Weights of a small transformer language model.
Size: 4 heads of 32 (2 for keys and values), MLP 320 SwiGLU, 4.17M parameters.
Training: a variant of Adam for these matrices, 92M tokens.
Each number is 128 + 24 x the weight over its row's rms, rounded and kept within 0 to 255. Layers, rows and columns count from 0. The size above them is the row's rms in percent of the matrix's.

# layer 4 attention query, 128x128, rms 0.212, rows 72-80,104-111, columns 0-127
size [131  87  88  96  90  79 112  98 172  85  90  86  98  87  91 104 116]
[[113 119 161 125 141 113 154 130 107 165  92 138 114  93 143 109 134 135 104 128 139 130 145 162 141 152  94 100 102 138 138 116 178 126 126 114 151  99 114 158 113 111 109 142 101  84 105 127 102 128 123 129 136 104 142 177 126 111 111 111 127 121 149  72 133 134 151 118 153 125 146 147 111 105 111  67  92 151  90  99 155 132 124 169 119 113 140 135 113 146 138 129 179 150  89 146  91 131  89 125 104 137 134  60 149 152 158 116 132 132 143 119 123 145  94 148 182 150 170 172  90 139 136 102 148 148 119 113]
 [109 166 154 113 136 134 125 110 143 136 132 146 145 115  90 119 141 112 162 115 130 144 120  98  85  86 154 119 140 135 121 114  93 134 135  79 153 163 152 147 142 134 162 123 110 111 124  86 149 110 117 100  72 109 124  84 133 132  79 148 122 148 142 136 157 142 135 115  98  86 131  65 145 140 110 139 141 132 112 175 147  94 119 115 164 105 153 151 111  97 126  95 113 124 166 104 131 161 153 119 134 129 114 117 136 140 168 109 139 131 174 146 129 120 147 152  98 111 188 131 130 197 110 140 141 121 130 113]
 [100 115 146 135  96 127 161 184 124 174 158 108 145 125 111 159 161 135 127 128 106 135  98 128 130 118  88 119 120 122 141 175 129 102 148 147 132  96 157 112 135 138  90 127 161 119 160 164 171 108 111 127 177 131 129 100 130 105 134 146 177 142 150 128 125 126 160 142 123 126 127 135 150 119 143 149 123 108 131 102 127 126  93 128 106 125 139 143  94  61  98 143 103  88 151 123 113 131 135 145 159 132 124 118 154 127 146 120 130 171 126  94 139 113 135 158  80 112  79 128 135 110 134  98 161  79 126 197]
 [123  86 114 123 160 150  85 121 135  82 108 109 153 131 146 122 136 120  83 137 168 146 139 168 144 132 160 146 154 133  56  61 135 111 112 131 128 134 143  98 132 154  83 135 107 144 114  99 135 135 117 169 148 128  95 167 115 132 118  96  96  82  95 129 119 117 117 122  93 159 130 100 129 117 116  89 125 101 153 112 106 119 141 146  91 129 137 143 124 153 169 135 100 144  83 145 126 150 133 108 134 109 112 154 125  89  83 122 139 126 140 157 155 153 149 135 166 106 151 123 152 121 131 113 146 148 139  85]
 [150  97 118 137 162 133 122 147  83 135 108 103 134 102 104 136 107 163  74 107 186  95 126 148 110 187 147 118 117 137 118 120 161 125 188 132 159 127  96 110 144 133  69 143 123 145 122 114 125 152 131 136 129 127 115 153 102 149 119 101 122  87 104 145 142 139 147 120 140 120  86 140 141  96 150 121  81 133 145 129 142 117 152 151  97 155 110 140 111 155 124 134 112  94  69 158 102 118 127 154 157 126 127 146 137 114  98 145 140  90 117 116 166 114 116 117 134 150 143 175 149 127 114 104 117 119 166 181]
 [138 127 137 114 105 112 110 112 132 122 141 152 146 152 131 132 133  83 200 160 102 133 164 127 169 100 110 121 144 136 127 110 128 107  64 151  68 149 152 117  57 113 160 158 112 114 149 126 137  80 123 154 115 127 148  87 144 141 142 108 126 116 137 134 101 114 135 137 131 163 139 137  82 108  85 114 122 122 148 110 133 108 119 124 141 115 168 121 164 110 140 135 133 161 151  85 136 150 120  80 165  93  90  93 125 118 123 139 105 173 115 127 129 145 144 136 127 119 148 116 115 134 143 112 169 138 124  89]
 [ 99 129 150 116  87 139 132 122 135 140 133 107 171 159  96 124 161 128 159 147  81 155 135 111 122  92  85 148 168 107 154 140 103 137  98 152 109 134 140 119  98 174 140 104 161 135 149 148 154 125 106 151 176 117 130  82 150 120  98 146 165 158 146 119 104 129 126 143  85 149 142 145 112 125 106 145 160 147 145 113 129 140 110 127 142 102 127 141 101  88 110 117  94 113 181 122 136 162  99 153 163  91  65  82 139 112 138 137 103 147 106 112 115 143 130 174 146  90 137 132 114 121 141 120 163 122 120 120]
 [ 92 125 137 138 106 130 135 104 130 170 150 120 153 145  79 115 154 164 168 136  69 156 103  95 101 141 127 176 149  73 165 170  90 135 151 128 146 121 100 117 139 161 114 117 161 137 148 138 166 164 118 125 140 123 139  92 129 105 116 165 142 176 130 101 120 134 139 114 109  74 152 127 121 144 101 140 172 149 141 131 135 167 127 131 148 118  82 172  78 113 108 114 104  94 141 126 129 131 110 154 127 109 123 113 138 135 163 130  92 125 105 102 100 122 118 130  88 125 131 123 112 115 137  95 156 127 116 122]
 [106 103 149 105 127 118 142 142 127 164 110 124 105  97 112 110 111 141 106 133 116 130 125 144 126 163  90 117 120 122 138 130 186 130 112 106 108 130 109 173  81 126  99 113 122  67 103 103 121 172 135 146 143  82 148 126 151 125  96 146 124 135 167 135 103 147 145 162 144 142 116 127  95 157 132 115 117 134 100 177 146 139 129 178 142  88 159 145 103 141 155 130 147 133 130 166 127 146  90 134 186 123 125  90 155 117 136 129 106 145 119 100 115 158  84 103 184 119 170 147 103 136 105 139 156 150 100 119]
 [130 152 155 114 120  96 136 102  88 134  97 151 110 112 101 149 157 170 161 124 196  91 135 157 127 147 113 117 119 132 153 172 150 111 165 155 143 143 143 114  90 136 139 174 153 138 107 137 120 125 138 118 113 120 126  82 100 130 105 133 128 113 130 124 149 135 162 135 153 137 116 157  90  97 120 133 108 118 165 124 151 124 122 103 106 179  99 137 136 137 145 113 175 114 141 100 121 134  76 104 101 132 143 115 174 138 112 119 148 108 120 115 120 164  60  92 174 154 128 132 141 143 135  77 138 142 139 132]
 [104 162 173 137 109 109 116 110 105 177 131 129 111 107 105 120 112 141 153 103 121 131 131  95 123 115 136 152 157 117 160 139 125 146 143 110 155 140 140 116 116 146 164 137 118 106 146 132 141 125 132  64 126 111 130 110 131 123 101 186 151 163 171 129 127 151 139 138 129 146 138 115 151 116 160 163 117 121 119 163 133  78  92 123 142  93  92 102 113  53 119  81 126 156 212  87 143 150 115 106 148 142 137 121 145 114 159 133 105 137 142 138 133 121 126 157 105 119 109 149 156 151 112 130 122 121 120  82]
 [ 87 113 118  98 148 123 145 140 150 145 147 128 137 106 112 134 151 127 154 178 139 137  97  96 130 118 161 111  69 121 155 183 117  89  98 157 124 131 144 139 126 116 121 137 145 128 130 148 137 146  90 127 147 109 179 130 118 146 177 141 144 156 174 167 110 166 138 113 144 120 120 143 148 157 144 150 153 143 128 103 131 161 145 122 112  88 127 109 134 142 129 128 125  82 122 143 160 117 131 160 150 148 111 148 128 125 130 143 119 153  92 126 100  77 117  99 101 150  45 111 120 119 143 125 176  96 148 151]
 [118 104 139 161 161 135  86 132 166  86 117 124 145 111 162 121 153 136 142 165 167 157 126 165 132 155 152 150 120 138  87 101 150  86 148 161 124 132 149 127 110 124  87 124 169 167 144 134 130 130 140 159 120 133 145 152 129  95 130  65 129  95  96 136 117 103 118 110  85 139 122 131 102 141 103 140 147 146 142 104 120 170 174 100 109 152 112 156 158 163 176 134 135 127 111 146 130 139 167 113 114 133 133 136 138 108  92  97 171 125 123 153 105 156 135 104 136 142 176  90 137 124 149 114 114 148 138  92]
 [119  87 118  96 168 100 111 130 103 173 116 122 158 103 163 139 142 166 105 156 132 102 104 148 120 179 114 139 121 140 111 125 183 113 164 140 170 124 155 112 137 142  91 140 132 157 125 114 134 170  90 105 155  92 135 151 113 123 149  94 123  88 100 177  97 170 175 108 127 130 110 136 138 111 137  88 105 155 114  88 113 141 153 127 125 136  92 151 165 134 132 150 108  98 141 150 130 126 102  92 122 121 144 155 163 116 118 109 126 145  69 108 116 126 104 120 138 153 131 140 160 112 106 128 137 106 143 118]
 [126 117 151 168  95 148  80 124 134  92 136 111 120 145 144 135 154  96 154 152 112 154 147 109 135 119 142 112 104 140 141 126  94 112 113 157  91 119 127 127 153 121 129 116 150  76 157 132 122  96 131 178 107 142 169 116 142 107 133  79 124 149 151 124 158  76  93 116 127 141 134 149  79 166 123 154 142 146 154 143 126 134 127 148 139  96 162 142 157 126 161 129 134 134 140 122 119 121 162 121 158 126  77 102  86 145 156 110 169 157 176 145 106 101 129 103 121 121 108 103 102 121 181  95 135 171 144 109]
 [113 127 122 132  89 137 135 123 144  97 174 109 155 142  71 132 116 107 142 121 137 185 125  98 135 107 126 122 148 128 143 151  76 135  83 162 127 142 120 128 138 129 169 126 139 115 124 164 136  76 126 159 158 158 126  90 147 161 131 186 119 144 166 136 119 129  87 143 100 143 159 148 176 154 100 148 164 120 139 131 114 124 123 105 148 131 163  97  71 126 130  86 119 127 153 115 145 100 150 170 159 109  86 148  96 106 136 131 110 147 118 127 136  95 164 166 147 122 126 113 110 131 128 125 141 123 127 146]
 [114 143 128 124  89 151 152 124 171 114 179 118 143 132  62 131 131 141 113 125 110 193 122 112 116 122 102 134 125 130 142 147  96 151  89 152 146 142 111 132 122 175 141 103 141 105 137 150 146  98 125 124 181 155 122 122 162 153 120 184 111 147 142  89 127 119 110 141  92 140 181 135 167 142 113 129 156  98 103 139 110 135 125 114 132 145 138 124  64 120 139  91 110 122 161 121 151 124 114 168 164  99 122 145  82 129 144 148 121 158 120 150 127 144 129 159  98 109 115 124 108 148 132 116 136 124  76 157]]
# layer 4 attention key, 64x128, rms 0.182, rows 40-47, columns 0-127
size [111  85 113  94 117 109  95 107]
[[146 142 187 153 114 141 157  85 141  84 103 134 111 161 139  89  74 119 134 127 157 116 171 148 117 131 123 142 149 159 133 112  85 135  95 188 117 134 150 123 135 116 151 114 117 153 108 108 112 144 156 123 123 129 131 115 125 148 132 115 112 142 119 100 144  84  81  91 124 119 164 103 141 152 108 149 144 165 116 132 153 150 108 112 111 132 166 152 153 145 146 147 167 125 119 144  80 122 147 153 145 120  98 168  99  95 103  99 146 131 114 146 153 171 159 184 114 128 124 103 111 146 143 117 101 129 152 113]
 [138 130 165 126  96 112 157 144 140 115 120 176 157 135 124 112 134  94  86 121 115 163 166 134 144 128  94 128 130 101 132  92 128 130 120 152  86 160 106 127 121 120 118 110 157 136 147 106 115 132 140 112  88 139 138 131 118  93 133 120 150 101 181  85 150 108 105 136 170 112 142 153 120 155 134  94  72 112 153 135 160 112 130 119 176  81 127 126 158 144 127 148 168 144 140  92 114 130 124  91 122  86 145 114 161 161 146 120 105 113 166 101 111 184  84 117 132 135 108 120 122  91 111 106 125 151 139  91]
 [150 124 118  87 118  83 149 100  91 143 160 134 101 135 149 141 159 156  96 121 168  88 108 147 123 136 100 121 136 131 145 193 127 101  92 105 129 136 154 139 100 148 127 149 160 154 103 181 137 139 158 105 144 152 122 111 117 134 109 168 165 117 158 109 110 175 107 132 123  99 132 132 108 119 170 157 155 135 106 123 125 145 141 130 132 157 122 101  86  91  75 110 139 126 143 141 126 105 135 166 118 149 147 129 118 108 129 140 117 165 111 111 120 129 131 162 183 138 161 103 107  78 132 116 141  90 144 139]
 [100 121 106 118 156 137 120 149 114 113 121 115 158  91 135 151 169  88 113 124 104 136 122  99 127  75 115 147 139  82 106 133 111 150 137 105 154 166 118 114 138  73 113 118 141 116 185 117 138 149 113 114 129  91 120 132 105  93 168  63 158 123 151  98  96 141 146 103 114 128  99  97 151 138 135  79 139  86 135 104 129  76 114 136 123 110 119  88 130 100 130 122 107  79 107  79 108 120 126 119 100 103 123 160 116 105 128 142 128  92 127 117 142 142 118 152 115  77 123 141 166 152 119 123 152 116 128 116]
 [ 81 132  81 123 164 108  84 139  99 141 132 117 134 116 115 151 144 149 140 109 162 134  88 156 123  97 147 131 116 122 140 190 148 137 157 161 161 199 131 117 105  88 145 159  89 120 163 144 175 144  92 131 118 131 149 141 116 147 132 121 105 104 126 137 162 151 128 116 137 105  72 146 128 138 132 102 103  93 147 115  98 120 155 139 126 153 112 151 152 133 152 114  93  88 110 128 126  92 153 100 144 129 147 160 132 149  92 118 158 112  98 119 137 101 134 101 120 141 138 107 162 120 146 128  96  87 120 131]
 [166 138 156 101 117 134 145 117 116  97  98 128 129 105 127 111 135  97 104 134  76 105 150 127 163 128 119 107 144 103 115 100 141 121 110  97 124  78 100 120 124 145  98 140 171 134 118 164  71 143 136 142 133 135 112 142 100 135 117 109 178 193 157 121  75 126 112 145 126 135 148  82 102 101 136 115 147 173  80 139 119 117 106 163 135 123 116  84  66 107  75 133 115 150 132 115 127 137 132 120 115 125 136 130 107 114 143 168  81 133 133 121 103 133 125 166 147  96 136 156 133 139 107 125 143 141 103 107]
 [140 142 146 136 102 145 120 132 144 133 140 125 105 132 145 132 152 154  98 144 120 131 146 135 117 188 110 125 140 119 132 132 149 101  98 115 114 122 163 115 129 191 150 143 153 162  93 112  88 116 137 149 137 166 121 122 118 140  94 164 122 142 116 133 128 125 116 151 102 127 149 107 116 135 110 176 163 220 133 104 135 128 131 114 136 188 149 121 129 105 117  76 137 103 141 158 151 117 161 177 124 122 122 146 120 112 169 132  86 169 152 159 123 132 141 131 155 125 152 112 115  92 168  90 136 123 165 152]
 [150  88 109 153 108 119 135 153 148 172 115 146 100 163 175 131 176 172 118 153 149 129 126 126 123 172 143  93 122 148 128 124 135 122 106 109  97 134 133 149 149 184 169 136 144 136 114 116 104 104 156 151 127 166 132 138 119 140 132 166 132 111 142 145 161 110 154 129 128 141 129 131 119 132 158 136  99 169 137 102 138 149 145 142 119 162 181 164 132 101 142 105 146 127 142 156 119 114 169 153 111 161 147 133 113 121 172 104 125 168 157 147 168 129 138 143 134 146 178 125 108  91 185 126 119 132 180 120]]